Weights of a small transformer language model: RMSNorm before each block, rotary positions.
Each number is 128 + 32 x the weight over its row's rms, rounded and kept within 0 to 255. Layers, rows and columns count from 0. Numbers have three digits each. The size before them is the row's rms in percent of the matrix's.

# layer 2 attention query, 256x256, rms 0.155, rows 107-127, columns 128-191
103:144073140147090216163141122122166067145053104180066119134139139096144147106081173112082154096110131151187124144121128145107156125160183099120140109096161142158158183085144138106116099160117182
098:112120089103089110151131211103164097115154146168188115107119080124124120053097114098159104074082140118105201154114158119145103112136146118122109159110099143138131090128109077075083111136143124
097:076081143120095116141132064071206122073108109147119144121103115080080139145160136143206153109151164244116146081092105123110150162108073177096107174203121099119134146119134109134113108088087153
096:097119144106102091159187110163102170155088175133114155114140034086148117121142119174203118127122124072193141110156182094147122124148140113143123160155101097093161112159126132137147089089208194
100:109101105110102090117108137099118097115149086140135127121111135078111119109177088150130096134154161166126163094130191155087106167124141166112125178061129151119156196118174041155120129184122118
096:137181132195149125122110165110081206162102186114140158148159068120139126174129106226116158094131146145115083089136086134098107104126151145202062149183139158140201165125137123125150072123175135
103:154125156133103090113155093124105131137128157157119202176162133128129126140076184121185156188143126120165118123108152069166059163112101074172166128159123166146122151094114123193146111135097152
104:132132107175133143146113168061112131155121122133138099153157073160129103129127133170119154156157160133063141147116128181130126096112116117093117193138163063204127104085123157121155118135184071
100:112124155119139113166120123126146129122107080143170123107120184131119030136130162092089119133204149091078119146149153164174120116100145111129076122126098189162043098071107067156109109164163159
101:156126064136140150151163086151058179131063113069149163081046168180107118131087103197162130120141143112186185120105086146161070118132079152112133139099104119071118155076167167205103144125168181
096:126148042138191095109116144154125113122134133125191137142173129136206150155171123145174174110177114148144136160139129170141103155111112107056141096116067100055140131130122158110111081154117085
103:195106063108118099139113127088104111214114094141108118145139121099118168182157146141112144132106150157187132098091157141124139109146122081126112135163140179150099122165112146129133153125114100
102:197113153166155114116087139105115130109114131173082078064108189105152190131153130146130141129193081136119162096129133081106139197079132136117152122131092099141168108129116177107116104133159097
101:130156165127163181124118105115159145182086130117096125161114098136111089124124092171155080182133105118131126077108213170151119134202165098146145154075034076157102167141099122146091158150148175
100:147107115107107166123125080131187116181120097051140123145126058143080177144133154200151077092087105056091153138190126066111124183065160159095098088130121180110163129118136098124123144148128135
104:187150095086145156133194145176120069070179191090108140112098064075109164133104107094131125098168112139085161104125203090114099101203138118043162154133113134125117117136130119115111162131180106
100:144155172175172178116145139163158084113119113105091141121125138141136142094139093189124129149180163109128111115090130155128095133127177175078135124147143105128046155155136118138147178165105071
098:189137186155075131175108117150095190093101139096140118179132198097101156138084088181120089098150115212077156156130165188080106150107106133085096114134162154138126118083184093132162071136132124
105:126110086135094189204116082138129126114106121131138130112062126178143137145168186151154157133122062143095149163063164149123087140164176134089095145132133090137146093146133092126118110177120150
100:151156129157103142116088090203148192166151138117121113107149111162165207124158125129126190101129133104120168115109100118173098113144089179126097146085137142165149117116132117157130135147097100
101:127143169144170129091101127121159076092146050160130151128189082179128089083122173078199142076095125150131117107091144156111116139156140172160062166142115140103108198131061136091120141165146143
# layer 2 attention key, 256x256, rms 0.156, rows 107-127, columns 128-191
098:137195071109165114193179094125133073099119214122163186080102125163143131123148112173137118123148149178151147116180164179152068155112125109110130151080153149131120101176102161167159166082076053
099:157140110185146121138092119187143154139154071127142074080124135156077150154150190114113178101112084182129085116113097123112126064142155160193128084131140137169136150154154136141116123195092133
096:177088169114156132113029178110096183151156116135084178158156123068115123115079164174142157086134116159100128135110133128110094164166120135124154096089135109089066104160127149134098151103121172
091:095109127125106176172111153139144173135160082106146152201116232136096108143128109065109185171182064146119131170173116110047130116133120111115152122129217120087139190165157170156156126135107143
098:101121122095109155095091073105149119131099130123145156138171142174074103150115116071095179155097150145122152114119135092120100127127101166134126112108111156161130080133203143151091139174176166
100:030145088066129138104078113172122166148140128121125092079147104122129073093121085102115109149104135159133122085110111081141180121150147137112096190144136093132147191111118140111120075075109096
103:183135111106127111141103143082089067076116146141171124131143162087087127114145125125160164170086138113087145123052084165123160117101146086170118170160182097076101170134118133131110117132155158
101:121131105087157132125148110094146126099110088200103120160117177129196092144168102148110101114132074102127133096081074136139158154180153106170133112160122118170140155142132087095096094160115088
095:071098147115109127110093149104125127145139140120129163112154137157131162126183181086143114146130100127130116186137152058129122080120129076162156182146125107127185132112168072103055126160132052
101:127114135112072144090168138165134118138144160135151107175084158065150148186147132088125138161131156191082126152116119150099203173180148155120070119189148182169100155133139162121089133090162102
093:151112159139141181119114093149126182064143077148086152077119110168138145180108148104123123116181121184132109149117105163073107110114174092128137077121102120160119223152117183139125164107133142
103:123099159114143142139129169157180128142145151063139184066137161101063076070148134144155108137114141131101176131063164157158151194120151139164108113162094141119056143179135148156080106112066122
101:145160085103189175119097112119104146146156127113156126170172109142096159123138104167098138125125108130174150121134122132132125194123191083129127097162136208118081135050166141111088083096109174
102:093087075136163113113135154113165134166102173065089154180158135170089154108136135111094232126178181145093164131161131081117099135115113098159105164131106111123137096164136169141146138188105156
104:116084153111106132141126108136138116113146115172161107148123143175161112178168143115158120137104105123061149199120097099156136137102117145124149106101094159137142121142132125166124150090104124
107:149176190180153138154094154093126125149068144184168114109174133145137103111123173172120127122145134154154111136107075178159126104148100105111082124121125116125098176151129124096162132165088119
100:128106142129140079145159144073099127137087123123176070157134106141099141082124137089093154120089124083155145122167054131123160136128123149137126150108101139180134060177170164135119145143147118
094:053105135137148118112111083212096050157144171114112158083113063144153094155165114137130125073109102075170134109145091115121124114059132114125142121066131109119139150150064076151093108085156125
100:125169129130204060143075122174118149116129165124113140146201107075122131115153094066119134112084165169162133093185107151085121134074158131109144172077167157156167166166109133116121135139158090
099:124130165116139136154172098121066084141040123123137135176110091102104052137067193097134138146113065089132104207152090212094107106144120158099115107099104119110136091139161148158151152107146173
102:066120031121139096136153113164219129091119123169149140108096145120093159131098131077070140162083125130059151138167104152113157116106183095167129112116083133110158122204113117109117176131193106
# layer 2 attention value, 256x256, rms 0.127, rows 0-28, columns 128-191
092:121154150099075056148051142106154161124155121114121149128154137097134138141124091127169079196114138075155080101142145146086122180125107121061143079147076134121027099116097142104055162111131070
096:181111104072101121125191155129133110122124132174139178098107135117070169096146180110140120145199099116156112133147192085131184164115114104135137059139147110106106124167119163135111157137195146
101:135114077144137129092158098125155097156090144175130120074113075149096159182100061103153146151132129161142112179205081140117077132082142150139147090160114111180134094101171117126096130113152140
095:095090169115175084080180142100140113103183102137131155093140131089094094099150153148177119108134151156151193087140092118144090145122093125134146111134195079106132131136145183084105143150130123
100:157125139145099090056112153143112114108129131120155107144130164140114152104139140122081128083210117152133112089126116095088156146085189094114147153099152104073101172204149097141155176116138131
103:202131167168140062177132109103147120171120141150181091162157131067084149121105135116118080142107143102162142138115095147171090132089119116094136103126114146133126106181147056111149087115142139
096:128138159096144186146105152150114154123107162169123150145122168097103208194120093094126140098137213096183198113127079145160116117117148150083109069179125092190147125199110146102178127084169083
100:090143146085125193180158129120115131063151067096116140077127183151139119140114080161137091163164143115144119150144124095139143084179122107169074168183152126124097133151159124131143152149116091
094:116091121196134148106151113111113167126170144166137080101117131181135124122164096100133151174137141120148087143142158146191103126149146134149125087102126150107115145104146126116141137179107104
095:148110181054125106188131149120105115115126108123146105149134136086151083121159153130154121108157090222070147156123072126163150171145141166148134037154198139114135144159130085070134132104093100
100:150145106083204133115133085094110097130135065128130188135146137125121160098158122110115170165144204118094120141154177155160167068121186096096106109174131145125087072148113083145111137131102137
096:156155152170186087116140082098113185162178171143125180067165161111120132141075147161129136106130133112129046108145133082079112120120179203155118112186086206103141165069128083178173150100164139
091:135147102169156160155150120102123098130108099165148113124104139080153097148111098138167052094146090071133129148169148073158122061113093112131115167110125104126143112153114141081124101070120135
096:117103140086089121128192168144147089142094186130132146077136087171146145132108152124128152089067130088134188131112119113112097195140195141151051119113179167164171122144094087098178115157174094
093:160134179125141119047159077123094150154157129094152101160132171108137126154134162174123110116131108140111199079114078159122163131149152085158110162159173081139122070106141145110135136132083201
105:127079102191131085137116140111108128160165143106117131093123179105137103121118129145152097090123167176133128115135111181120150167133154098124146065162123127181122068143180136122138091186111103
094:168118147098143078107105164159149098073113056103076115107176101111105067125091105160128186119109116126112111164171133152154089187111128119149118075106112089172148102146140071128129091162152082
103:102133109143095070120109201133116139061183097073120112150082112082075119050091117139113138142114088135072177141080111213148081139155086085121167116164150066062131088130126097145099156194061088
094:112155113084147115158114146134151142062128146141136155125141088145116179165118095141170126111155047136091145144156110104125143151132143135099152099044079149133161121107118145121133151096135121
104:148124074159164193123186126136127100149146095125082112114171160141141156071067137162160130081102080149224136118139114187107147158117107080131147180145117125126082164122098165053085113133155127
095:127102140133186115163126087206078168171124149152141148129092086149104136133150106119105106109106145085159066100120106114108120173121169086113091189148115090125162112136163181109150131143173073
098:114161108143157134155147154096164118183073196121108150172186148140172123165115174138185077183136109193130144118147121095130096109139152105128094157071110131066147115183093108115133103119142126
097:095127218115170136103140119153124103155146124108124138135147090144141154142138086129131178095108154167100132136174139119149158117103114060063106137179150091158119123178116106105169117113178069
099:167139089116124088153129168153122107136211224163122100130201140102146139164058163153136171176127188144175135141041144081138099104146099166093141123102148153073113112109110139135103112139126111
093:148140096096144170129115124118097133153165099105149135097091071110150127087104102104127091132101095160075140157086146151141110114182076135163189104096181127108165164175109109069088119104100088
096:052120093134205079085107058131154115159088161108094153088117148105125089121124157107103132163087102153105129166183097149185152155137095156099103145101174146159109163120140092089166107162091072
101:153122126128142113101133071128114115145168162176136118125134091128062145091080113114127085145223139115157084147114096158184132085106109151175205119079120093149112174114154140144115118163167110
098:126121100127091056086129118112132131117139164082123126085133106169131103102136132087121133150094148124120136167116118144093138141122083116168138188099058180121101074038147155126170152137128093
103:143103106131165140128081206137114122128233111136127123089129142130167107169195193097089140060121114119130212166147165129142076116102158100134117111120131138065107150123132101119101166088085149
# layer 2 attention output (transposed), 256x256, rms 0.117, rows 0-28, columns 128-191
095:113169127123152104061167078120117139143152113146161090111050083129129139105128132158131129157104104176125144103110157138117119152111146134129153158082166118155157119137122162126143145137151115
098:138117130146184135092083068151074117103077070156151104166170104163218159133077119102152103124106149081117131153090101122161110132157131088101048118092112185109163201126111187130126099090108103
100:145089127084129103074096143084088121102167128062091159083115135184190120111037158124149173128105114123110143146115130144103177124155108080172131132119180106095112143110100103146180138124112150
098:118071101129112137115118116107105171220128119153182138136138189160074140195126145147094150092115122154113105072078146129127167183198101198132138143007107144144112129098151103193154056104155071
101:081105115137108134134111089128151149093156119121089081157113064168144133139113127143125104142142150094116097128098117121161141092142137111174090137146063140195173186079095130106200118116055082
107:077157099088081115120112105146098176112152130134117174082126127080109147141144053153119138119103129100121137124106072101126095154152171143163180112148131147152167132112106160157130097150083136
096:129148118107131107147198140100183163087189143132111138109124153160133128103153163136098105114140065199124063158129119096125154123066157102157129109133170141141113102107107189136104133155083151
100:117110196174020112161107153136121119092142118168170093100127071105108149097150146137186099096123142108132115079100138165070109138137070121114151103082039178091075083126118134112122103105126161
095:148134163146130060088133162134132136120158153122105138136111123102112196148141147118114134095142133110181153140089088182095137103069100099185150085136066114113118110106137119078138093136112113
094:138148155184146099134125113164160125167092156114121156148109104165125086142135073132100083173105163083164127180136139124114139135155183165140124178138163147142168108091154132122171096121126100
106:125122115117094127114127163161106166104102121148146040141123104131125123136087122120160097149115096147138126145107108152152111171144117150191077141097144082078083141070108102075130092146124108
101:125094136137154109159139142158143082112124128147130108121074107105142200079137100126178127080131201105118180103093141100154139164162124115115121105098136129114115112088109145094111104161084167
095:148166144128092136108112147153139106129088137121131155203128194161123119090102108164144175132167145116089093119074118131155112132150097126122137028115116201159172121168137055158127147131066112
099:133103101128140125117108134135087134119098191097111182138148102129114142158104145155086165091162132146105117092162112094161079070159130117205139121142147116145108091118103113091098106102131149
097:092089118102140095124080145118090152136120164164174093170086149149114127188157103138119141154158124114174128078126138135146148130116094158111110091142073195116108151211136200222160106092096058
102:113179196134135156164176121192147133172128148207084112155127168151128147118179117112109125141098079186088109178134102103143155127140115124150180106096150100152128072127045118132123165153081138
092:050119142104081090211099124136050128144088122190148109127149120103106153086130122101121108095062143118111158156093122073143141119136136188162119126132128140105115101108147137110144124144068183
104:125176107091148207143091093108121159151072135147171045122168122103132173145099149091093127196107080113132114095115098086079086111135118129141118082120154159127093148144161092149164120031236131
093:116164100134073166078164111116125199092100234159136132133102094166104036106094129114158127139092174156149109140073124106152140161090137170102128105137143117136139121137138077145166141187091152
106:092129045117095087133062133134124137139105150129178158101105163148092117102137125145142107081100172127031105130069117144195186070096095131110093096134119138199099083178108071142156105116113101
093:073117124141068083130134198114102078171144129122074105123096134088199137112167120156106088115141153248147122094146159135111087152097128158138104098121090179115099185139129121064064156102095072
098:139121116162119148118095129183114100083085111104077093168157102122094100182137097174089132109078129116117077116153128137138086154159130185166128105092170136186120118180130111128088115121100102
102:182178064118148105159111132154093125145155129141110127137119161117176095113069127180168137088112121153113135141092111068107117110156143154155088149114142136189124124151171160102090116090158118
102:124132119108153152127081109123107128129130088117108114100117126098131148093122149101105148122108132099051191123190122107141152208137139133102087088128139128141060097148077159078130122093136130
095:137188110189106157117152076058132120162172172108127095150200163131109150165143123172169113159157121149077119160148079104115126168135155139082104118140111190129090113163153144097188149099125114
097:139140162142118116126135105094130121106149059140142108150087094092068160151153114141167129135146169150116193160094180118142101150133121136137128104142058114108113138138150125099140161065154085
101:127133158115095117131135133108120149149166068144113203112148112173133128112148123127114158095131177098155110167099086141130131154093119135083069154156087203098113134143105174145108163098125132
100:123153109179172209162153131097109115083114124142110104132155120084145121139122059121173145164136069134180090157193102143170114114124135143060133126118188056120149138181111174091117091084146119
104:103116148175123128170195128186121167125100114178204133186149138134146138105150111124127076097138178146112085107133119127141189089121174112129184174103106079134108139101140136107115125092169110